Part of a small language model's weights: width 512, vocabulary 50257.
Each number is 128 + 24 x the weight over its row's rms, rounded and kept within 0 to 255. Layers, rows and columns count from 0. Numbers have three digits each. The size before them is the row's rms in percent of the matrix's.

# layer 3 MLP up, 1344x512, rms 0.0367, rows 1151-1167, columns 0-127
095:140132119126058133131080117151204141133138073157110133120160082154079087088153146149140079117140156122097157117154163132118123131131123122155110137115139130120141109146102150175118162135116167125070100133113091126142143138112125109144137149086176144120141116140119108148114132117168144148133154124115127112153131104105107164144130130116071114114131130112126123116116127151138151095166
094:110156126135147125123127134111112139150118116114146123132133114098126110175117140162109085143152124179114076138149143078114170084118160089131168145145121124205134081148089142136155094144139095155121150151082142068142072107094160080124103036076135147142079143097117131102088120096117125109126137113129144127147129189130105163137146147114158135113136101126092122144174131096143126158101
106:137132105128124160109157150121142147127132121139113104132128091127128128144138126158113114168125090130129114182136202098125097130096123148121108103157096134150149137153117100134126118120128154145132176150136109112136119171126124139123121135121145124094133155102164134167092118111128095132107205085123117113113143183095128141119148048103136130114153119095158121099131118148101129099088
102:158106127089166117120130129118109103135174120133164195150131148139105139157179114159117139171141160112096114146119117104118126119143188100133146094133099115138122115132127137157118089160118116094107107128101096180128126136135160120132135140164157178140132122154138140132174086119168141093092109103148128111108147103152146089099096154212101092117141130136093149126137118150141084130124
101:144157143103092122092148083149094162136147134145112089102142130151137112143147095144106135096157106141121143132141158143121118107096116124145132116119119113140123108107107171126157152167136157121164120174149142098124118101116121161124142140115138143138163104161166114146137134118144113132153097147141114086142121127139142107128095130129123106161118146120149117151145111070132079123138
099:088120157119114119118140126104141187107125144120106109188129141106151145116165132168150131139161151142132123133114139134132125142127160145144125133127137124137123068131104127132133138139115111141141118144141126107167188112131100163150127116139133132143136123139127123113103114093141128147164104110162126146169128113123126151105162118159105114134137108063115116169132118125167141145106
101:168125139116100140119082067123093093132080164122126108137120151116143137157119132105146133144107138118128097139113119117144142139125113079113084115136116113156128157132135148077113093125154136178098084110123112127152118166124157135077096074105065120154097137136066089107132156114128111097103120127151121098138173140095121153106157128151132199144107143158144126086134127127139138118100
102:128136145138163154107150070111090075121155166095135077091103118096113153122097140121171101125173134117081138153123094094101110132084144151124123103146155129185102096163116081094119127132100161130158098168130115149110148117096102151155142103152131184130091130108133125117083131147162134114149116117112156135124114123111081121132133157150146123121156142121109147152174148099092135083101
105:130126153097143107128156137106128170090138114111090173139139178114119169102125160088150119128077091102120125115119163109133143123139162097122154138148121140113095132173069106118059136123121121125113116137148151137104147141128103150124103102089133153128119168135131125111161086142157130150133084105125112121129121151117089103128142132119151153121138098157138129107113126128161132122101
100:063105149135111129106110169146097061105106109121144134105140123103119110090119160134147129146160119101131093144130126105158093127133055111125161168140101066121182107139118163129114194123123103196156158132155129116167127119160120087126119126127139131124126101115100151144161176151081112124101130141139090113136160130148173135101126085129085126142110151115111135114139154118174114127107
098:188121114106067126131106112142145130140099149127093124168143142134150153108121115129149151115116139115108137179156174110145151134104143166154100143119135148133105120161112150123133106091098125137111122127156115145090119147158141128126138105099157131150130131124124125114089114143105120145132088127076114137143123142086138127153165109102146105152104159102166112127152111130169120132181
096:087119167084122130067119108139159091136097126140155086152116116131158109122142152137101114138180132165127149090116129148152128101126131149147095141091108130131158116132090148156141077123136165140146110126109177136086097137129148128160143148149117151100150086129134131115170090137135122180163096136124139092124129149107160135117110100133154152135156140152117114114148149136154092172148
104:124137093128128118138140111151095137172129111136108119094116157098139103080094149159144152101141115120164168159093114109122121130193096157176129090157111127161124156149121123101130111125120103140166144174168103142133143117115132109120176161132104112119121120137144109126128123158147141119120133090136135136154135139136127122142141138099157072115087120141119127142075181125129144107101
100:152121157118161142145138123138113143069137050099156182140113117106134129149135136136100171135080147159127152129146134105072153099150144108114139092144106086163139116096144109151127122144115110117129106173091144148084143111113146162113114106123141153125174134122143118134154164091188106148115155130147150138096186127107118123086127094138166081179133145136124112144131173127172134129132
093:113144107141145089167136145115094129122106103131137163129117093111110137128138101110122118115117163104123151155107101133144107097137131134133075097091131170123129123116137112125088121207130159134112076139105132125154191156107123134138158111114147157132122136131148157134107147090156114094173132109160140101126088150137084126140127136106074130155123170120172138130125111184108128132102
108:152108123147119102127106161156140147120153113140104140141130151103089119131103155116088181115159139124101155153101125117139104140155124120153152139161143177125135159101078089145097139129149137131127096146198039148140151103146114119129110063149174142150163153105128148145151130134137157161125132129146126116139149137146198105155121158123137123165139126131134108132113137113148129114145
099:161135148168065101094109128112121154096149145146115123168104137138121123093103134143133151177131129121136103119141156110149159166101130115127088108155112129116131123145152175128101149144140083087162114101124126139160172165092140133111066116113146108148088148106122123168138121109141127101117124158122093142133144097138137113133138125104166133143089132122155124140106130065114151123172
# layer 3 MLP down (transposed), 1344x512, rms 0.0336, rows 1151-1167, columns 0-127
096:159112103086153140173181152139143066120117192113138155134120118130109119121150114130097123137155075105152134110128115124110100090142133114102150069138110082109137149154130111110124127099139101131130131077104103086165107109087115102153135103117165130130123104115094121133074115123116119136123163158142138107148152101132165135116125160096120124140113158145103151117123109143124125154089
095:134122140160159121111102134097161158090114101138140079136166131161167119128061112135132123116115107164138094123131101122111127136101131119124179109106100160168127097148147138161124096098124158151131096177156138115175112102145115075107124092108109109133125111132127108116123159125092139102137118131145110129126155166147161173116136156104118114111146085124131132142117126087133119147105
106:115158118122101107167136110119098130170097150139140165112138090150122139153123124160152111144098159127129168100147092154086165143133112145124138152116124158085122136139095127097166114113088115121160106110078140145147124100131117149099160133124147133117112085126149111143097155149154174115124105169125098113130127124151174146147112120129121137170137091109135151133107129109126164138115
104:152116135131120101127097100127129098118128101127145103088133124151087121123132095142167115164179144148173116104091113160100141107146153122114138102157145131092131125140130091120118106165117117088139139142125138104126124130110126104128086101154118152164129154129156146138121097154114129086117145103124165116125114129162099130105095134169115159161147118140186175117151144144114122145128
099:161175133161099134106119154116142090125130090132101105100136133094110129113121111113101134124133142118101148153132068139166133161123144149117093104113126117123148107151159148116127166140136165102085183109184104088161116058128166136131119077164124162137163133123171153101094138118122123151123123132116132096155128099100117061121136133119097111117098149146118160127144126101116129143150
096:139098091121099158142145094142088077096159160094185142131122107159092141119146131187103109114115114119086124120123150150178117193142103151140149154129107130084112153185096149100133091102133138144133140117110122111107155145148136124147144088137103132117094124118148129165121133155110153131145128138138137135049088132129126150153163083150165168141162113148109067140170123117137100141128
100:159106171157141092096096125171130109136138080104101125141145154143194086110102114153103175145139119123153108110111163091110191188134093125126144173071125145152154162162113137099110125155130149113104142129115109152156100163105106143140139113153120147144169228133133112139142135094151130113136118128139140120121137132137120128133139172146117151133097120122136098130134149165142131122145
101:126113145105167146139182129157103142135121149123086162125101163132127103143102120130135172157149097117119131102131126155137139128112170119156120161136102157138122143130129122117110113141123109129158143078107115130108164128122134151165094129141132135148117128130086154125127129164100107145161102088127102124121114110168151146154178140148134134117141127098156112123118104139121105118096
103:122128135128100104179165118134108121122086134155107078106152083139116094129163146122160099176123139124105098103110108077127079120111115114144112142147146121125133135117143121142132137129145122132137085124112110111127093127138134140140160150129143143119166122099154107100127148138150101116128139134147133071108117128164133138131124132150113134147123167097109111140116151095152138120115
101:074126111137125137143118123135141147130119122093108135131098123153133164137132144121118122098125132116126121119138134093143154150125128092108154174126123146118110126124112117135122102091135133108113102114167118104123116133105086121114114155113087150105139137137150115096131138116163112172116129123146107120146149102133085134104134164100114122164111146144109159109110134152122114183130
098:115156117114129108114113115146140175153108135120119160107085101192130116132127140129122118157129134120131130137134146136117152049151108122131107094139161106149117117131086128148113125131137146106125152119091120167152133148100109166119129157134139105097125119136104128156091100147110167109094122131110121083142133119097098105159124130138134141090111129149136118099096111105124135113120
096:124115112099094161078067118179099115117165128099124104126113117139124146111110141114136116104146136116166158166071143148139155116143144157136133129154114137167141115119093092126108115124127132129117132157101103103070126101100157164140143095073173116147180145117106156114143089118123155125176102112134130107118145149122117122117138185114114144120196112141122093099129099114152121119160
103:140147130122113106126145161135146149181103128144113138105136134161110178134098107126127134096142157105167143092140085124114141150159090134170149140160086106117094152167114103113127126113118091129151126114099118119130106129124139129097136118128119143099113126118129135131161165074162133102151099125138112124126161123088160128158174145098141135143140107154138131116114127097097136102128
100:127099091138146143152144155116121115145158132148131105140129119148159132112125136112134149101116101097162119105093136135143141101106157195079119135144132163131111108106136102136168164128147118137130117088086142101141116111126147128154146117117112126092126098165044080142094139141080116078144093113168108112160106173143118112138125123132122130136083121127165157109154111154166137128097
095:124184136098133119153164126128148123110119129156159123145133158127060093134137130145144066111160096106108124154123109100125108133101161140105140173140126120112092137126167124117093093154155119107116121096099144121150116093107149159166107124143147141113114190142188146163136131108124115120120136162152161089153115162127140101103110120122148132142149129134108130159117103122169142139134
105:091137159134124133091119167115080156118117118157158131128106157145132105127159111114087133160128154125151149174113146117162143132103134125148138186116119144129115123138155152105103175078136087055109152162123131180128157160121153187119114093099157108114127146116109143176177139139133153115154123140173108113105164150146142125154135128176139085121129164129130100123114155079149133130136
099:142157162143104149118144116096139125133126105131064176152131141139145120150149134173068096164136114134113107069103124157129143137114119134190127144128131138154150099085151130102102137130162093121152088122165161112173185154146122158118136077147113078165116126129126135126144120130094123122100092156125127146159122084141113115170129148110147146143137134122154140124116129092115127087137
# layer 3 MLP gate, 1344x512, rms 0.0378, rows 1152-1168, columns 0-127
095:103115140140130108163112131132140131136122136124138149116149137127120116137167126099101149092134165153147170121100162143112128117173165194100124181173101157110143114115150118110092138107158116145145194163131150159129111146166117120122125128124159141133157131083089177116151142110132137140101142109166129111118110142153159116159115134135149123133095159161134160106141189133167123125140
105:116132152137122133169149120134115145078049116181148121107171135129174128118137102100124119145110120135136171112112140186113090153135136165137130115121131134118148143113152116114128094124085148145096113153146117143108128108126125130123153166137128107157160140080093117108116140111098143124179126149115103089128136114145134132099104133130098142163087086124115107098107159079169126110118
104:143123175090133128104110135080136091096150140105138115125134092099144108068116126093134149107117104080106097148163127121137159112084132125112108142128148154150092130149146130087131138155124076135164140118180158153156122120140120117118176086144152139161102130101119106136123099180110169173131106137123096106111141122133083116141144095096150137121116161118087100140137122123131140162114
098:148108102081147123115132148143128142125159119145142133114137138134142131126119103117167107111126119112138149113110142158124124127109112127144140099103141095151092136060112083072108148077187132093131153131168113123143124133104151108138131167150118140147170117148095154155133119156114164145071091144112156107089122139152142125124149103096111157106122152123096101124135135154159141110121
100:112124128171122119152123071118120190125122102145137081143141193138175149115153139123099135123132159199095104135125121075092116119132122115118142101115124082120128140090107089103123133142176142112094150113112120134170114154147158135138120130116082110140139129120157103122109110101181141179133135165200186092181091125092101095116113163139126116164160150147125125135110155134127144126102
097:144123120131140098146168147104169118100132100153187079098135140188134140156095127099107137134116108132149131108127147139137148153137117165122097136121141158131181104149115125155160151128118102109139132117131100158121136083127129124148117147136102104146108141127141124160155113145119155112123122128110106149172115131139096157112109142135102118123114081077136143120100151143138122131204
102:123113084163161148088111112126122117145152134083171109106138147111102161175101129106144090122100154148120126111139110137117139107154125138114134087133178129070135149147094124103125114128132148116112134108117126144122140104117135100110156157119117124081103122155143118122088142127129133122108090106172159143103095131045080119138081148120149137125139180186110139130154164150113150113132
115:158115118095116157141109160186114134117159129089147146126100152126118128120109141151141134157109121127150091099137103123116086143152149126119142135104193103099152132127095128141129100091141153128125137080103112135140129202136129114159132141149126168153106173092125133127139161094109134116123122108167127105162128134116095156100154127150167144093113110104124143121111122112131167131124
098:133134117129145105161141151143145152094109123119114126128070158145081177134086119136172122128129133140140093082129158156136165141120161187056126154134119168133129126131119136097140101068129155116114128119157128110133115124131115146105148169147095124129099148112162177104121134139140140117157136131152119131160118097131082155114133131136140143099132125170161123124131149186087130151137
099:156080127174100118125092127129138113148125085114145134155152143112145146131113101101118161122152129125125107104127149115114143162147119170135114133141084148114133152113155136136095109135127131134127120119114082097133107151133103110141125141097071093148095119162164114110136115159092095149154152108115152102147159102119141114135124132174193148147138112105140123109082157115143124162158
095:141090175103127159125129152133137155123133127095131140144121135113145121134079122092156117113098171145121114122135100124146120123120161110147112156151117158082090110098136159117155197108134131192161136154138168112121113137145129141112114169128116155126148117124134124162126155137132107170134122123128166109156159137151156139149133102160135117092136144150111148141122150154081126107152
102:114133164115121168140150131088097122112082123144087110113111153099090152147140108123137130169140124142142130117148147105131122188104117140109184134126122114129152155072132138078119160076130141126135146141133119132126160113121113092172117171132121159152115148138127145170134126131102131124123175160137100148123147093163135109091116129148128172150125125147092066095177133120100130143145
100:110188108113178146119102122116115113147109163122108132084164137101150126139113155124143098137108146145105092148135087134129135139099097121117142146121129123139111129158138114117135146157163120154131149181155112129100138150136087103125138173149139156136148136118169126171139116176140143150140120120092076146080155156114118142157084152162117123097133148124097107123134162093126124102130
094:128124133119157089095144127146101104096162151159177159111124129155152079081131104148122104138130113070135131138144132143129106134151111180125100150151167126132074121153154136108135119148086140129137125139138092187169121154146138144130152153168139149107151134109160108153131145113145146147158120111151113139128134147085112138101113138090071091129153147106145125146131116173135097136107
115:083161125103136105140138181135142136092152091146110142155122113130134123113124133136120140139144103112146159155129153130125082160090127127074145138115111145103143099123167160119087149126138136124161124127121111174164123144149116141104134115130121161135147124081171159118140133152144132158143133157154103096104164156131121140139160123142141066144153156110135139104104147092130117134120
102:128060134123094128130121131109117137147156155113112131155117171132129124155096145114130153132138079095124112133117150118142126146098136160132109105127129151071099169121098104093130130107133114128134165126112146117151099152158048163122134159173136110094121166148131111159130142119118083116114059180145180113124172131116120120131143147117079141146072085123151142105105169182096119147133
106:137089151118087118132169121102154132110127127135150178171134170117131111171143106130080138141132113148112122133119144113101128140099142135096138150142130105138113067073162118118111089095140173089108125114122095080178110061075121098115155141104075103117092134128128114155124131142159149125132136080121168119134179147109159167094128144107154114129125094147155130121089134135112169131141